Part of a small language model's weights: 10 layers.
Each number is 50 + 10 x the weight over its row's rms, rounded and kept within 0 to 99. Layers, rows and columns count from 0. The size before them is the row's rms in percent of the matrix's.

# layer 4 MLP down (transposed), 2560x640, rms 0.0223, rows 1466-1474, columns 240-319
101:44 62 49 46 70 52 62 51 50 50 24 51 59 52 54 60 63 53 39 59 36 45 56 44 56 51 52 55 55 56 37 36 58 50 49 48 53 41 56 32 51 52 50 49 52 58 70 52 47 44 58 35 43 59 53 52 54 22 60 35 35 50 65 53 54 63 55 56 45 61 64 56 49 63 44 47 51 40 58 37
108:52 53 45 50 50 38 62 55 55 56 32 60 36 59 67 55 59 41 42 46 38 54 63 43 32 58 56 69 53 70 45 70 61 41 49 41 61 49 36 26 45 61 46 52 47 47 36 35 47 67 60 39 31 33 42 54 46 46 43 49 44 39 35 56 51 44 48 37 47 56 44 49 46 40 30 47 56 60 53 51
117:49 54 54 50 40 53 45 47 56 61 48 53 38 62 29 45 58 32 38 74 48 43 52 32 52 48 48 68 39 53 44 48 41 62 62 41 37 56 54 29 64 55 52 51 57 58 70 27 60 42 49 57 74 41 29 51 54 50 62 42 44 60 67 43 65 53 47 66 60 51 45 46 52 40 60 45 55 48 44 50
095:40 51 51 63 22 55 30 51 51 46 39 63 54 55 58 52 64 45 47 74 56 45 55 43 64 50 46 35 30 62 68 42 53 51 53 31 35 55 63 50 40 50 44 57 51 63 41 55 64 29 54 35 68 59 57 38 66 37 29 41 43 47 36 60 54 66 81 59 43 59 41 71 56 41 63 46 48 47 32 56
095:35 51 51 44 48 52 68 41 33 48 53 45 48 56 54 62 41 33 34 49 62 68 60 57 39 69 43 56 50 45 45 75 25 44 59 48 61 41 50 31 54 52 54 62 61 42 35 19 54 48 55 59 46 68 52 41 51 60 43 62 49 47 34 48 47 46 58 73 51 45 45 54 56 50 64 61 42 36 54 20
113:55 55 44 34 30 52 47 44 55 46 56 57 51 47 55 40 56 34 63 44 54 57 62 55 59 60 55 19 50 53 47 46 65 46 48 60 50 42 63 55 65 51 44 58 53 63 47 38 39 57 60 43 31 52 37 55 59 33 41 55 69 49 44 63 36 57 42 56 31 51 44 49 49 60 51 59 38 54 63 43
086:57 57 58 57 52 49 68 63 46 37 50 59 46 56 58 56 60 53 52 50 58 53 59 52 51 57 45 73 44 47 68 37 54 50 52 46 55 61 47 47 36 18 38 36 61 50 49 49 46 56 58 60 53 63 63 70 39 56 53 48 43 68 29 70 49 44 60 51 52 46 46 43 57 47 55 57 38 33 47 51
098:64 59 47 63 51 62 67 38 53 58 53 48 62 40 57 27 68 48 48 60 43 56 62 54 47 39 68 39 66 62 46 47 56 53 61 48 60 49 53 66 50 38 44 76 56 61 44 37 56 50 62 52 45 69 51 54 29 53 58 64 63 57 52 37 56 61 49 49 52 27 59 50 36 39 40 24 62 56 56 68
097:51 59 54 54 55 51 54 51 43 50 53 50 49 52 24 62 52 57 47 61 55 26 37 46 65 36 67 31 49 53 45 74 50 53 44 40 37 49 37 54 54 34 46 52 71 56 45 44 50 45 51 31 61 51 56 54 38 55 43 57 31 52 50 36 43 50 68 50 69 46 46 55 54 44 67 47 54 58 56 45
# layer 4 MLP up, 2560x640, rms 0.0255, rows 1467-1474, columns 240-319
107:74 64 36 42 73 36 58 71 34 62 55 59 37 72 37 76 58 65 47 57 63 54 54 39 57 64 49 48 62 43 49 47 36 43 56 47 38 53 58 46 53 49 48 50 42 49 44 43 57 58 51 53 46 51 49 44 56 45 55 65 43 41 45 54 45 22 48 51 58 51 45 60 70 57 45 50 54 57 43 40
112:45 54 46 53 44 57 27 45 53 58 46 45 55 53 49 57 50 52 40 56 44 74 42 51 54 51 54 40 68 47 52 46 53 32 71 44 42 35 53 41 49 46 47 42 56 65 35 63 46 67 43 39 55 50 48 46 43 39 30 37 59 41 59 44 53 46 36 57 47 45 38 38 65 54 57 50 34 62 48 34
094:40 42 58 53 58 44 41 47 76 45 52 50 51 56 55 55 51 57 49 43 42 56 46 57 53 69 52 56 50 54 55 40 50 54 59 38 55 40 57 44 41 55 56 26 45 34 46 62 62 41 51 40 44 63 59 49 48 56 58 51 54 62 51 57 50 45 27 60 73 39 58 56 40 68 44 42 61 57 44 55
089:43 42 39 61 37 48 61 71 39 39 51 43 42 71 56 57 48 62 64 61 38 47 45 49 29 60 53 42 33 47 74 55 63 60 38 49 55 45 33 54 51 53 54 54 39 52 43 50 49 58 44 43 47 48 36 44 38 59 63 56 55 66 44 36 50 46 58 42 50 65 74 54 42 57 55 47 51 33 51 33
103:53 47 47 49 47 45 45 49 61 59 55 49 63 51 49 59 49 42 47 51 43 31 62 47 58 47 47 38 55 28 42 49 43 55 54 45 51 41 55 38 55 46 48 54 60 33 31 53 48 62 50 46 46 36 72 53 40 35 45 41 52 51 52 35 53 55 53 60 59 47 53 66 41 73 53 47 63 56 67 67
093:67 32 46 33 53 47 50 54 47 52 40 49 47 51 35 59 30 37 45 38 48 48 40 63 41 41 45 45 55 29 41 65 62 46 41 51 45 50 67 52 72 45 57 49 59 48 28 67 54 39 43 37 57 60 31 55 49 48 59 42 47 46 50 51 60 54 49 51 47 52 49 56 58 56 45 34 52 63 51 60
098:41 70 59 62 50 53 62 54 40 46 58 70 46 58 50 51 56 55 71 56 62 61 41 46 70 43 39 53 51 49 54 44 57 28 60 51 39 61 51 41 67 56 35 61 38 46 42 62 45 62 55 42 39 64 47 61 51 52 63 34 51 34 60 41 35 51 43 62 54 51 51 52 55 63 70 46 54 51 38 44
095:31 64 55 52 30 65 39 50 49 47 49 44 30 59 56 31 58 43 62 47 54 36 55 49 66 59 65 38 60 41 44 49 64 42 58 55 43 45 70 41 53 55 42 52 47 58 56 48 66 52 38 53 42 53 39 67 45 52 45 50 45 67 72 45 56 49 33 85 51 44 47 62 27 41 31 42 54 50 37 68